Weights of a small transformer language model.
Size: 16 layers, 3 heads of 32 (1 for keys and values).
Each number is 128 + 24 x the weight over its row's rms, rounded and kept within 0 to 255. Layers, rows and columns count from 0. The size above them is the row's rms in percent of the matrix's.

# layer 11 MLP up, 384x96, rms 0.0655, rows 229-264, columns 0-95
size [ 90 102  81 102  96  97 117  74 114  67  97  99  93 100 104  90 123  82 128 106  96  96 101  90  93  71  83 111  92 102  85 101  98  94  95  98]
[[118 141 134 141 116 141 142 130 126  94 156 115 126 148 103  60 132 171 105  85 131 125 174 126 160 139 106 127 163 121 145  76 104 126  99 134 109 132 152 120 139 161 127 124 153 105 133 116 185 144 117 149 132 110 149 146 159 113 130 159 103 142 101 163 123 128 106 163 110 128 157 116 116 141 113 133 107  97 146 121 162 137 126 133 182 117 118 167 141  89 185 120 104 105 161 154]
 [120 112 106  97 146  96 115 173 116 123 122 153 123 171 137 131 144 137 138 100 121 178 124 120 111 125 105 100 135 165  99 106 111 117 131 145 113 148 108 109 105 155 108 112 134 149 116 128 141  77 163 111 137 111 127 165 138 110 122 127 129 142 116 124 162 149 128 126  89 145 192 103 159  56  59 115 147 135 141 122 139 123 130 124 161 130 128 140 133 114 162 139 167  85 159 111]
 [110 120  99 149 120 136 135 146 138 122 118 119 127 131 145 118 128 169 136  91 129 113 107 148 111 139 118 141 140 122 115 101  82 142 164 122 124  99 126  87 105 164 133 110 103 107 141 118 133  79 191 121  94  99 117 132 142  83 145 164 139 107  67 152 130 156  88 111 108 110  66 124 138 105 122 140  89  98 129 113 158 167 137 130  94 160 125 140  79 106 104 141 142 121 118 130]
 [126 101 133 143 144 133 104 190 126 147 162  84 119 145 115 106  93 126 131 141 101 155 132 126 126 190 127 124 116 110 113 130  91 163 122 119 100 112 137 127 120 114  77 111 124 151 152 108 157 136 113 146 112  99 190 138 112 133 125 100 127 129 118 134 168 135 119 141  90 126 145 125 147 102  46 146 134 129 146 172 156 141 136 120 168 143 146 110 162 108 125 161 160 126 129 116]
 [142 114  92  91 136 102 104  87 115 160 158 116 115 139 167 118 115 114 117  95 146 133 120 119 146 143 119 121 130 146 136 109 137 109 138 114 105 142 140 167  97 144  73 139 173 151 149 107 101 105 139 131 135 128 180 118 151 123 143 120 106  94 110 127 192 137 168 112 152 141 151 151 108 112 111  88 121 179 123 137 177 120  96 114 124 100 136 139 128 124 127 113 118  90 106 188]
 [ 74 113 133 163 126 143  81 119 150 166 148 134 123 117 147  91  91 139 105  76 121 136 138 135 120 177 141 137 109 134 128 122  96  72 114  75 107 126  97 137 123 109 134 173 115 163 138 144 192 124 118 159 108 136 150 160 139 127 127 130 101 128 138 134  98 107 124 124 101 146 118 136 149 112 118 124 136  85 134 129 168 136 121  89 158 183 126 112 132 131 162 124 144 141 151 123]
 [108  90 124 158 136 103 129 140 124 163 138 118 106  90 109 117  87 106 107 128 124 126 131  99 176 117 108  99 167 138 156  81 133 154 107 117 110 143 163 117 140 139 106 129 135 129 130 178 141 108 131 107 137 148 128 110 119 100 134 127 121 119 102 160 112 120 130 126 153 141 124 150 132 183  70  90 115 147  95 126  74 104 105 102 106 153 126  92 147 118 107 125 108 118 101 197]
 [102 143 129 197 173 124  92 134 152 168 138 135 136  85 129 126  94 126 130  96 144 140 100 102 115 133  69 126 142 116 135  98 151 114 160  91 130 142 158 117 124 136  87 139 106 132 123 118 146 126 144  97 126 129 160 157  86 119 115 169 103 143  87 127 135 102 130  96 146 107 127 135 129 100 155  98 123 165 149 116 142 158 128 123 180 109  95 186 133 141 143 129 128 138 135 150]
 [134 100 156 145 161  79 126  93 168 131 126 141 170 178  96 143 122 117 128 106 117 153 137 103 117  86 153 118 162 122  99 119 142 134 146 133 144 155 143 174 124 158 128 116 133 118 135 129 149  66 115 137 110 112 110 171 127 120 136 130 124 129  98 113 116 137 132 139  70 170  95  98 154 119  88 126 121 106 103 159 159 109 133 105 153 120 167 117 146 120 117 134 158 103 137 178]
 [137  84 127 124 135 123 123 137 129 120 150 146 104 101  93 103 113 162  96  84 111 134 108  68 101 105 153 131 124 103 143 100 143 141 113  64 112 155 126 121 133  89 140 158 130 179 140 114 128 121 109 153 145 135 116 164 137  96 100 155 131 134 179 139 138 144 113 127 107 182  92 119 158 116 122 108  99 104 131 134 109 104 155 133 167 136 121 117 117 121 112  77 118 169 136 158]
 [ 98 103  99 127 155 109 145 111 144 117 143 105 124 134 134 111 133 114 118 101 147  96 105  81  82 101 136  96 116 121  98 108 121 154 141 126 113 176 136 141 129 145  94 133 116 166 175 176 126 142 170 138 115 130  94 152 122 138 139 112 143 101 103 112 144 146 126 152 151 132 131 106 168 130 119  84  99 101  95 129 128 123 147 103  82 120 181 123 136 104 117 153 151 130 154 193]
 [123 114  92 161 123  75 129  75 125 145 113 120 112 121 142 116 105 108 103 130 128 119 115 115  92 116  91 133 122  98 130  53 102 155 138 142 129 120 111 110 150 130 129  91 122 179 118 114 122 125 166  92 145 117 126 165 154 155  94 149 136 132  94 201 133 125 142 115 111 130 130 182 136 100 124 163 120  93 106 116 142 106 120 137 117 133 157 126 126 152 137 181 136 111 125 130]
 [114 100 167 110 163 113 132 100 170 121 135 120 114 139 113 128  97 116 137 120  91 125 130 140 165 110 118 139 104 108 134  96 107  87  98 116 105 117 118 112  97 124 142 132 141 121 115 137 102 157 148 107  91  71 106 163 144 154 176 134 135 114 107 152 112 108  88 136  99 103  93 136 127 122 140 122 139 126 161 123 146 158 111  93 177 202 136 108  90 137 131 166 136 121 160 145]
 [104  96  89 136 183  83 146 145 127 139 194 156  90 137 114 110  92 139 131 141 151  85 157  88 141 167 141 139 113 145 148 109 130 151 127 130 133 109 127 174 130 148  95 134 156 179  94 148 113  94 152 130 129 122 153 147 120 102 125  92  92 144 117 139 139 155 171 124  89 136 137 155 132  85 105 145 128 158 125 137 120 107 110 126 146 119 135 122 126 111 128 132 129 162 165 123]
 [115  86 140 121 164 113 127 121 176 165 125 124 153 161 115 120 123  66  94 104 121 114 145 121 162 106 104 120 130 129 126 131  96 107 124 126 123 149 130 144  95 155 128 166 133 152 131 140 129  80 117  67  88 165  99 119 172 111 105 151  78 113  96 137  93 115 142 179 129 114 144 103 127  92 121 142 155 163 140 111 123 151 129 137 166 117 154 116 101 121 123 110 124 151 131 152]
 [ 83 161 107 139 138 137 108 160 125 131 129 118 122 106 124 161 133 125 104 121  99 166 132 133 116 145 156  97 116 191 112 127 110 141 144 136  97 128 145 156 136 168 122 142 133 129  86 126 142 108 150  90 144  92 131 120 144 128 168 116 143 125 117  96 120 177 124 121  84 156 159 149 101 117  55 111 157 142 122 131 119 105 111 148 140 153 124 142  83  79 126 133 152  77 151 132]
 [136 142 134 135 135 134 125 134 165 162 150 117 121 129 128 129  89  60 109  55 112 131 167  86 128 108 109  93 114 167 146 130 142 114 116 133 110 158 100  89 118 108 118 128 133 129 127 122 137 139 107 142  80 130 127 142 118 149 102 154 121  93  95 154 149 164  85 155 135 157 121 166 121 137 132 145 140 104 114  92 154  99  83  99 151 152 112 155  97 108 141 136 124 102 142 159]
 [138 114 125 108 140 157 144 113 136 128 131 157 121 129 137 147 141 146 106 110  83 127 124  81  91 111 133  68 138 109 139 100 120 134 162 111  96 183 132 122  92 147 128 142 154 160 147 173  93  90 165 119 112 117 124 140 119 151 139  82 115 115 121 121 127 113 131 115 109 127 129  69 147 141 127 101 117 177 108 159 121 145 149  86 128 161 181 115 111 107 106 121 125 151 166 153]
 [ 67  75 142  92 164  68  73 113 153 154 113  99 150 143 143 125 114 119 110  87 145 152 174  93  90 123  77 122 164 123 150 138 131 107 112  97 127 151 124 156 121 158 138 132 151 141 113 145 128 119 134 107 152 107  83 120 134 143 162 132 112 105  84 115 123 109 134 115 132 168 123 140 121 126 134 129 155 127 132 158 114 112 129  84 144 123 112 129 170 129 126 144 150 105 136 134]
 [110 131 101 111 127 117 114 107 133 133 135  87 107  85  95 166  98 116 118 123 119 126 152  73 143 112 135 140 180 152 129 113 131  95  94 112  99 148 125  93  88 130 125 149 163 135 129 117 141  77 112  86 123 159 158 105 114 151 117 164  86  80 114 100 137 127 108 122 165 109 108 110 125 106 138 116 109 133  83 128 142 124 114 134 124 105 157  93 163 112 154 126 127  75 114 149]
 [103 124  95 109 116 103 159 120 126 107 131 139 109 131 100 111 102 124 132 102 137 113 188 118 146 108  79 133 135 152 140 104 123  88 106 116 116 106 109 163 156  99 114 114 140 162 141 104  94  61 121 112 110 128 103 171  79 149 114  94 112 115 111 114 159 136 128 126 113 184 116 148 123  90 133 137 117 125  80  86 127 114 128 117 104 135 103 122 162 154 129 153 127 125 172 110]
 [126 143  93 155 110 116 136 127 189  99 149 124 158  87 106  66 122 104  87 110 144 139 106 104 133 115 147 131 136  84 139 112  95 163 127 123  82 127 133 102 106 112 116 111 185 171  94 104 114 144 113  83  97 122 129 124 106 109 135 123 134  99 135 146 103 175 102 113 100 120 120 106 134 139 107  96 105 138 121 142 141 148 143 106 147 108 162 126 174 126 142 126 153 112 127 151]
 [136  91 104  94 151 130 112 145 124 158 181 127 135 140 135 134  86 147 109 128 170 123 173 170 144 128  82  96 178 147 159 114 124 129 118 134 138 120 165 129 115 148 104 115 122 111 147 121 154 143 128 145 102 129 134 114 121 168 106  97 150  75 120 135 154 162 145 132 136 136 200 134 125  96 141 131 148 106  83 152 143  90 141  94 140 127 126 143 136  79 139 124 112 143 124 107]
 [116  94 126 130 194 140 128 129 140 109 180  73 129 170 135 131  91 116 131 150  80 130 140 116 130 191  78 129 158 123 118 133 117 102 158 106 127 113 105 134 139 113 132 118 128 167 119  90 104  82 162 137  95 107 144 131 156 121 107 113 120 135 102 146 112 142 161 152 133 140 170 162 131 125 125 118 131 131 108 105 113 112 102 129 167  93 119 153 114 175 114 120 110 119 146 137]
 [121  75  67 160 142  96 104 141 163 120 187 157 106  96  83 118  75 165  96 130 142 121 105 102 112 123 136 139 149 112 113 111 122 103 141 118 131 108 132 151 143 112 136 121 140 112 144 111 153 102 144 148 144 134 162 178  84 147 105 134  95 134 124 112 151 126 114 153 107 138 148 128 162  87 120 140 128 126 126 155 140 121 122 149 136 103 165 157 148  89  93 123 105 117  95 126]
 [130 106 101 100 133 129 121 142 145 160 135 133 144 130  98 118 143 138 116  80 138 107 167 155  97 117  82 149 124 138 111 130 142 169 107 132 113 131 124 109 121 157 137 127 120 133 154 171 150 120 129 123 125  68 161 104 102 161 113 101 107 117 133 159 166 128 162 113 122 136 147 121 176 109 120 151 160  63  90 113 121 127 135 141 186 136 123 153 118  93 158  99 153 169 101 122]
 [159 111 106 129 133 157 114 168 115 133 132 158 136 143 153 154 127 135 134 145 124 164 115 121 102 172  57  88 141 173  92  98 113 125 160 133 136 145 144 119 145 162 128 146 131  98 111 127 139 116 147 115 150 118 120 160  92 112 138 143 173  94  92 132 163 146 109 140 146 132 168 132 140 132  90 125 123 140 132 162 186 122 118 102 149 124 181 157 129  75 121 124 114 135 116 112]
 [118 107 108 127 129 138 107 143 146 138 150  96 125 136 125 145 120  91 120 106 150  98 140 131 154 134 113  81 153 167 134 116 132 109 113 130  83 140 147 123 110 122 106 165 152 148 112 104 138 137 154 113  97 127 136 103 146 157 103  98  81 113  96 165 119 123 120 166 139 135 147 122 217 128  89 137 133 171  92 133 127 114 110 141 101 150  96 120 151 108 126 124 185  93 140  92]
 [142 121 142  86 117 135 123 165 143 140 126 126 151 109 128 180 112 143 128 137 147  93 153 110 105 101 122 104 151 156 116  96  95  83 182 114 118 140 133 165 141 144 115 103 174 159 130 119 118 108 121 138 132 127 112 145 115 121 177 121  90 133 109 142 141 117 151 124 160 188 145 132 128 116  95  89 140 153  85 135 103 108 100  96 103 141 120 175 161 122 133 184 122 128 103 131]
 [145 115 130 107 106 106 112 149 145 122  91 130 126  98 112 162 110 130 102 120 145  99 127 123  91 108 120 134 131 156 131 133 106 137 155 132  74 144 129 203  88 151 102 143 140 129 119  98 115  81 119 135 127 114 130 167 106 124 175 115 155 143  90 154 201 151 114 136 125 134 117 113 120 104  95 149  89 137  96 103 112  82  95 110 120 134 117 118 101 153 114 142 157 104 124 115]
 [132 145 104 120 115 102  96 127 109 127 129  65 116 108 116 175 133 124 114  94 154 134 124 125 149 108 176 101 128 108  76 156 169 169 137 152  93 121 120 137 124 114 120 173 162 166 116 153 151 154 177 133 119 123 135 149 110 115 138 122 101  69  86 171 131 136  91 140 140  88 137 135 137 117 103 134 131 129 113 107 121 146 136 104 147 143 151 138  92 125 148 132 169 123 157 137]
 [113  95 144 123 182 112 129 149 160 108 114 139  92  97 141 145  85 154 124 137  93 141 168 180  92 141 138 125 173 140 171 120 146 108  83  89 106 154 122 118 148 132 139 146 162 154 106 132 127  99 160 111  71  84 116 156 170 136 117 110 122 114 121 117 113 149  99 141 135 137 147 114 124  94 133 144 140 101 115 127 112 151  97 105 177 130 106 141 115 157 138 138 148 125 121 116]
 [129  97 141  86 167 127 145 144 127 117 109 119 120 129 144 139 118 152 108 148 140 177 114 125 111  87 105 129 161 120 114 122 125 163 153 138  96  98  84 132 142 149  77 136 123 121 101 132  98 134 128 133 141 148 180 123  91 116 180 133 103 118 105 147 116 144  93 106 120 144 158 123 188 137 119 117 136 131  86 161 177 136 125  81 114 121 168 110 119 114 112 167 138 114 165 116]
 [104 145 104 136 132 146 132 141 117 114 142 171 133 118 158 108 153 157  64 120  98 118 115 150 125 143 137 146 159 116 137  91 145 140 107 145 125 100  99 181 176 136 137 128 115 131 121 123 123 108 138 143 123 137 161 151 122 106 129  97 119 103  96 125  77 133 122 127 148 115 117 139 204 115 116 156 135 114  78 138 119 125  72 126 128 178 117 141 104 158 171 154  97 107 138 141]
 [142 131 154 107 151 112 104 145 146 128 142  98 150 126 133 140 128 126 123 119 128 138 137 134 109 119 134 112 137  93 124 107 130  82 135 154 137 130  96 137 136 153 131 128 138 192 141 118 151 147 143 111 100 140 142 145 124 123 130 139  52 129 111 141 132 172 155 144 134 141 125  77 136 140 125  72 137 114 125 198 111 128 119 134 136 137 195 135 179 129 155 138 194 154 150 150]
 [161 157 131 156 137 115 135 144 134 146 128  69 113 115 136 167  71 135 119 131 153 119 163 142 167 132  89 146 142  98 133  91 112 130 150 109 102 148 132 139  92 164 159 117 142 157 150 152 105 124 153 145  94 107 131 103 115 149 141 115 118 115 105 115 104 167 133 117 146  80 151 150 160 152 137  84 101 135 104 106 169 161 141  92 147 134 124 120 129 104 143 142 151  70 116 142]]
# layer 11 MLP down (transposed), 384x96, rms 0.0662, rows 229-264, columns 0-95
size [ 98 102  82 110  96  90 119  75 118  80 110  99  93 104  99  90 121  88 122 106  94  92 104  91  90  80  83 109  92 103  94 102  98  99 100 101]
[[164 121 125 118 112 114 177 138 177 113  77 138 127 113 109  97 141 136 114 148 146 139 120 109  93 114 147 130 125 144 113 118 136 161 200 165 109 128 135  76 135 152 136 126 121 117 122 111 141 150 113 144 155 164 128 109 165 119 149 113 176 122  85 144 107 143 112 111 147 109 120 117 164 151 173 147 141 137 190 117 106 105 130 144  88 124 125 104 139 140 114 116 166  96  97 131]
 [105  88 134 126 144  83 147 153 138  88 116 135 133 110 119  77 119 149 119 149 137 135 168 132 120 111 144 164 157 148 124 159 152 180 141 193 108 116 139 138 140 128  77 105 129 134 119 168 165  96  94 141 112 133 135 117 107 131 159 120 140 113  82 111 143 138 146 111 121 125 131 137 122 100 178 164 129  95 118 121 124 179 124 141 109 121 125 113 142 144 171  88 171 145 122 118]
 [ 95 133 111 107 110 163 108 109 124 148 145 123 123 146 103  76 130 131 126 147 132 177 142 117 151 127 135 158 134 143 151 158 166 160 123 126 160  99 105 117 125 159 144 165 100 152  98 129 115 155 141  97 153 163 142 133 131 148  82 143 122 123 124  76 195 119 117 140 101 159 122 156 170 101 120 129 131 137 102 143 143 158 133 143 149 152 119 133 108 101 180 168 143 158 131  93]
 [105 120 112  99 114 122 111 116 104 116 157 153  95 121 154 129 156 146 163 203  80 107 110 168  87 147 104 139 113 152  76  86 142 129 120 128 119 104 153 165  90 105 147 113  76 147 145 141 127 143 139 140 130 144 124 156 102 143 128 159  94 118 156 128 106 120 141 119 135 119 148 125 158 148 141 101  78  96 131  92 157 147 112 141 111 135 141 133 105  98 125 134 101 150 122 109]
 [125 138 164 137 106 136 138 122 143  82 126 104 130 151 129 151 146 158  90 135 108  73  82 116 108 170 107  93 114 143 113 106 119  97 139 113 127 109  78 121 163 122 129 121 153 112 158 104  88 136 152  85 126 100 122 135 134 132 142 146 129 112 136 106 116 119 146 145 104 152  53  84 133 117 150 130 136 110 169 122 141 154 128 162 123 130  92  96 144 134  96 156 169 114 146 152]
 [145 108 114 137 105 132 125 138 130 137 155 119 158 117  75 157 108 119 139 176 109 113 164 136 144 143 105 169 106 148 108 136 103 128 116  92 102 130  72 148 135 113 117 127  80 138 153 140 120 106 151 109 159 136 145  68 124 135 139 144 165  92 156 128  99 116 112 162 123 131 142 160  79 102 119 165 112 131 169 134 144 137 151 134 122 159  82 156 106 134 120 103  79 150 128 131]
 [144 124 115 108  97 106  89  87 132 138  98 134 166  97 118 119 145 144  90 129 129  81 167  73 143 139 119  79 104 113 103 137 146 130 142 123 100 124 101  95 145 135 160  99 141 109 134 165 156 158 114 108 155 104 110 137 165  95 144 134 135 166 110 145 148 149 155  80 121 121 114 121 142 135 139 151 168 120 138 128  98 142 146 175 159 151 118 133 139 161 116 130 156  83 154 134]
 [127 119 120  85 125 103  80 143 120 112 137 106 137  75 143 141 136 104 152 149 144 170 111 164 161 161 151  91 123 134  93 123 163 117 122 110  78 106 181 112 167 152 152 180  72 130 139 128 127 117 133 132  89 125 163 121 105 120 121 127 144 123 119 114 162 154 159 140 143 138 143 143 118  85 117 124  86 127 109 129 147 144 110 105 183 109 119 129 118  99 155 134 113 132 131 113]
 [141 153 145 120 137 114 166 171 130 154 120 108 116 179 133 138 140  94 165 135 126 100 117 119  98 127 110 116 187 154 115 126 137 124 122 103 152 154 141 145 109 127 127  93  72 113 114  91 182 109 111 113 149 114 168 132 145 102 136 136 166 129 160 118  66 146 123 161 113 112 137 187 132  82  92 129 125 135 130 140 109 128 126  95 145 135 137 135 128 157 137 121 162 110 144  99]
 [141 139 158 144 108 109 136 129 125 139 107 128 151 158 161 178 134 136 146  96  81 126 131 132 152 108 127 134 115 167 127 121 130 144 111 124 117 119  91 149 108 136 148  94 172 137 149 163  99 120 130 127  92 114 101 116  92 121  98 125 124 145 255 127 122 124 127 138 134  85 137 141 110 123 141 128 156 134 133 121 145 137 140 126 148 133 170 165 120 146 127 118 112 135 101 123]
 [ 74 111  91 132 114 125 133 125 120  71  98 134 127 106 118 104 153  91 105 151 113 143 119 128 107 151 127 111 124  98 162 159 108 138 131 106 152 166 134 168 172 120 125 151 170 117 111 107 149 110 106 200 139 108 168 105 112 118 155 109  96 120 179 115  92  80 149 138 147 113 152 115 103 143 121 155 117 100 152 125 137 153 119 134 123 108 147 107 139 122 146 109 107 144 101 145]
 [146 105 111  97  98  85 112 133 133 161 133  81 140 132  89 114 130 151 159 145 126 110 145 116 141 156 118 127 104  74 111 111 128 137  83  96 123 119 173 145 123 142 135 135 190 176 158 129 163  89  85  91 122 132 143 108 148 141 129 142 133 102 125 129 153 111 147 136 116 146 130 171 141  87 138 132 166 133 165 121 145  94  93 154  99 101 142 121 121 141 140 144 139 103 116  95]
 [129  89  93 150 112 153 121 166 154 126 123 133 131 156 137 140  75 132 131 128 147 149 103 100 131 138 119 120 125 138 137 158 130 147 147 166 129 147 155 132 142 127  65 155 142  97 145 107 150  98  80 169 129 157 158  87 140 113 123 134 101 120 162 115 164  92 126 150 105 111 100 128 111 116 112 155  62 173 101 129 142 121 123 143 123 102 141 124 159 158 116 100 150 100 147  96]
 [164 145 110  76 103 121 149 116  96  69 134 142  90 123 164 144 157 157 101 172 135 124 160 116 149 121 130 115 145 153 115 111 139 140 148 133 127 117 127 141 119  70 154 134 144  54 154  91 115 124 114 136 159 151 123 158 140 100 143 123 101  98  93 178 126 115 154 122 138 122 121 175 117 123 126 142 108 114  90 118 130  98 108 101 143 148 121 128 117 120  91 118 117 128 126  92]
 [122 155 164  99 107 100 117 137  99  58 119 130 120 112 143 119 172 140 139 140 115 150 138 142 120 131 157 120 124 151  96 107 164 190 135 139 148 100 150 131 116 126 118 127 131 121 106 131 125 148 125 175 136  93 125 130 100 116 154 112 115 142 167 159 167 137 103 124 133 160 153 144 120 146 132 122 177 152 114 164 135 207 170 141 112 139 143  87 137 143 153 108 155 127 130 121]
 [102 144 166  97 133 114 144 185 138 130 111 111 124 124 170 108 149 133 107 125 138 148 163 139 116 103  96 161 141 122 126 122 114 136 135 115 100 129 153 114 146 154  84  83 105 111 138 111 121 145 110 113  94 149 110 121 123 144 147  73 139 107  94 130 139 155 123 145  74 100 185 117 149 122 132 119 183 170 143  96 131 165 146 118 151 140 133  88 170 168 137 141 134 131 110 142]
 [138  76 114 113 127  75 114  97 127 100 156 173 114  84 173  96 151 127 130 119 118 110 148 125 143 140 151 134 158 132 100 116 125 138 154 128 148 116 136 157 140 102 116 115 126 118 113  85 133 113 149 110  71 143  85 105  77 137 117 123  95  86 142 143 125 109 163 126 172 112 163 123 153 130 132 101 112  96 124  97  95  95 133 144  89 123 154 134 142 143  92 146 123 101 117 113]
 [ 94 151 111 157 102 131 178  73 149 120 103 144 135 100 160 128 125  91 110 136  95 139  86  70 116 115 153 119 115 107 185 107 127 163 108 106 155 143 117 149 114 105 125 100 150  96 150 114 141  92 125 156 168 125 133  78 149  99 120 115  96 144 102 135 100 125 124 126 121 120 129 135 103 144  94 115 142 133 148 119 143 180 101 138 157 111 115 108 148 135 145 150 159 151 117 110]
 [142 131 113  92 187 106  98 158  97 128 121 134 121 136 102 103 149 139 146 143 152 116  83 136 125 155 156  99 132 123 135 118 142 107 106 179 108 153 117 142  86 159 131 149 132 141 112 152 139 136 122 142  75  96 131 168  94  94 126 144 131 106 161 127 118 129 120 128 104 132 162  83 146 104 129  89 109 160 112 126 164 130 157 121 187 150 128 133 117  83 138 172 123 117 137 160]
 [108  94 133 142  97  97 157 159 116 108 120 146 113 131 124  65 143 129 140 121  70  84 161 112 147 138 106 124  89  99 161 143 128 161 126  80 144 113 118 116 106 146 101  91 167 169 126 138 119 133 116 136 138 118 155 127 135 165 124  67 143 106 122 103 125 151 107 133  93 143 108 125  96 156 162 119  96 158 125 137 148 177 144 124 110 108 141 120 157 116 133 115 153  94 125 129]
 [109 118 137 170 113  82  99 108 144 163 107 161 127  93 105 109 106 134 152 134 103 140  53 139 123 117 139 146 116 121 134 152 146 146 107 149 107  87 138 185 153 139  94 143 135 127 114 111 146 127  98 117 158 140 113  95 148 114 146 135 124 103  93 139 128 133 177 100 108 147  94 164  95 107 130 181 155 132 130 145 107 156 142 142 151 144 135 120 138 116 133 124 139 142 101 185]
 [130 105 117  95 114 151 136 153 126 144 135  94 113 130 114 136 120 110 123 138 103 116 147 170  78 135 151  94 160 122 121  87  96 105 152 140 152 171 127 151 138 133 153 148 124 116  85 140 120 127 130 152  58 106 103 114 117 177 153 108 136 135 214 107 102 116 131 115 130  97 142 103 169 147 129 106 135 100  93 141 154 102 149 134 157 130 137 116 123 106 138 136 134 142 137 168]
 [176  82 103 132 131 197 113  94 116 157 116 132 115 137 146 115 125 109 138 110 102  87 160 214 153 107 120 117 139 149 141 152 120 100 155 133  88 165 122 142 140 125 136  98  87 122 141 144 131 104 130 150 133 111 109 136 154 147  96 108 147 123 179 138 112 118 134 149 166 125 168 140 138 102 121 125 134 111 111 150 135  90 123 127 139 140 117 120 127 113 127  81  88 131 152 114]
 [138 139 117 116 130 151 156 183 145  65 139 124 147 179 166 154 129 132 159 183 112 150 138 146 153 129 118 130 159 144 152 120 124 104 120 122 106  89 100 116 139 105 150 119 106 111 136 134 138 146 119 141 129 173 133 165 130 122 137 121 123 184 139 147 138 113 145 161 115 151 161 113 158 197 124 121 109  97 130 134 142 116  93 127  79 122  92 124 146 143 124 118 158 135  85 123]
 [147 118 150 111 111 135 149 160 106  85 100 116 102 108 165 183 151 139 124 138 101  93 157 109 171  84 135 155 172 138 114 126 155 124 162 155 114 132 141 140  98 104 122 131 128 101 148 132 135  95 112 154 149 110 108 129 163 129 141 140  89 133 124 114 140 143 164 118 159 103 148 153 121 115 113 107  92 182 120 149  79  85 129 119 116 105 140 153 123 149 139 107  81 112 161 124]
 [133 138 124 146 121 146 116 147 124 147 146 125 139 155 155 145  99 135 126 107  94 123 137 201 123 140 137 125 116 129 125 126 125 126  94 117 136 150 140 128 134 128 126 137  31 160 132 154 122 150 121 121 124 126 102 120 119 124 132 126  85 131 242  98 108 117 110 123 163 152 134 110 131 108 115 123 145 110 128 159 139  97 161 147 118 133 143 169 106 147 150 124 125 155 127 106]
 [115 151 145 156 126 105 130 125 132 123 116 151 121 137 166  68 103 102 121  82 123 101 180 147 154 118 202 154 115 117 148  92 122 170 138 171 116 108 140 140 114 147 150 123 175 109 148 153 162 118 106 142 112 128 117 144 137 119 151 116 108 138 154 102 111 130 174 125  98 150 112 127 104  91 140 114 115 133 167 172 108 176 129 150 141 113 140 119 133 138 154 143 114 149 104 113]
 [177  61 102  96 149 162 132 150 113 119 131 166 106  92  97 111 142  91 142  97 138 137 104 135  80 144 127 131 145 130 140 119 139 126 126 129 145 145 120 151  97 124 107 139  54 143 105 122 126 129 120 131 146  89 143 149 124 155 161 145 154 140 177 118 155 143 134 104 138 135 136  79 130 130 121 106 129 134  85 130 129  95 126 102 133 135 117 159  85  75 140 109 118 163 134 121]
 [136  98 134  93 136 160 125 106 113 106 157 139 134 122 126 127 157 174 105 140  99  93 132 136 140  96  76 109 106  99 143 140 118 130 105 131 143 136 158  90 103  85 135 108  75 133 146 142  89 128  94  87  95 111 129 119 129 125  86 136 172 143 134 147 145 158 178  99 131  97 161 119 133 165 163 142 119 109 170 138 145 146 139 125 123 150  93 119 132 150 127 103 109 149 170 114]
 [120  93 136 155 123  51 119  90 131 154 145 164 160 114 125 148 113 169 153 146 137  94 144 142 147  93 130 105 143 127 146 105 192 137 143 107 120 130 107  99  89 149 127 112 147 158 169 127 150 152 130 116 133  83 109 128 146 140 191 141 134 134 116 102 113 127 135  98 112 107 101 135 140 108 144 112 116 155 151 143  99 130 129  88 141 167 109 104 156 171 122 130 117 120 148 142]
 [118 115 109 151 152 113 161 116  95  99 120 114 121 149 126 179 127 138 129 108 120 135 118 124 130  86 117 126  99 136 169 147 138 128 125 111 129  85  80 119 109 130 153  92 123  97 136 150 120 134 110  97 180 118 123 119 154 154  84 139 138 168 126 132  93 141 136  97 110 116 132 150  65 121 142 164 153 156 157 133  80 123 159 130  99 171 117 106 150 154 110 115 117  87 161  97]
 [143 152  77 122 132 128 155 137 115 126 106 163 159 163 105 126  98 129 121 117 110 160  92 131 142 140 130 119 110 147 151 117 147 183 133 114 113 122 120 137 111 116 130 126 170 137 131 176 102 133 116 140 147 123 119 115 146 102  89 156 133 111 118 135 123 111 148 155 122 110 125 144 115 118 122 147 158 132 110 132 113 136 121 101 173 150  72  40 133 174 129  87  87  96 148 165]
 [114 110 164 148  99 136 156 102 105  95 112  90 127  67 134 139 119 156  91 179 107 104 169 151 124 138 111 117 109 132 141 153  75 178 146 121 115 104  98 121 146  83 137  88 102 103 132 138 132 147 118  98 152 129 117 128 132 124 132 179 151 147 120 121 151 101 117 141 149 112 131 157 116 111 129 152 139 113 167 113  86 128 132 139 100 148 119 152 101 139 154 123 102 102 103  86]
 [146 148 112  92 159 136 135 162 110 109 125 166 124 113 136 141 140  69 125 134  92 116 119 131 163 114  96 129 144 116 105 104 101 155 157 134 144 139 177 116 138  82 167 166 154 129 109 115 130 129 122  97  89  97 161 148 107 136 119 107 127 120  64 122 132 170  96 163 149 125 146 145 145 146 124 147 139 151  93 106  98  95 147 102 117 111 117 143 107 132  99 116 100 106 150  87]
 [ 94 114 125 104  97  92  92 117 144  85 111 136 102 136 141  89 169 118 105 167 107 149 158 102  85 143 122 102 127 138 158 110 152  94 117 131 137 144 152 115 101 114 105 145 133 138 119 116  91 158 134 121 104 123 107 175 150 144 140 112  79 148 129 113 134 134 145 150 138 142 139 156 128 164 123 128 180 115 141 150 120 155 129 174  79 107 170  98 173 125 155 146 153 130 106 131]
 [109  85 155 107 102 115 117 130 109 102 119 134 137 103  97  90 145 130 102  98 129 184  80 107 146 117 119 126 150 113 126 138 152 130 143 134 117 142 126 110 142  75 122 150 127 145 111 136 114 111 105 155 112 152 156 100 137  95 165 155 144 102  95 136 152 112 134 131 148 136 125 123  67 159 145 141  88 128 143 138  76 122 120 141 101  98 131 116 105 173 138  58 112 126 161 110]]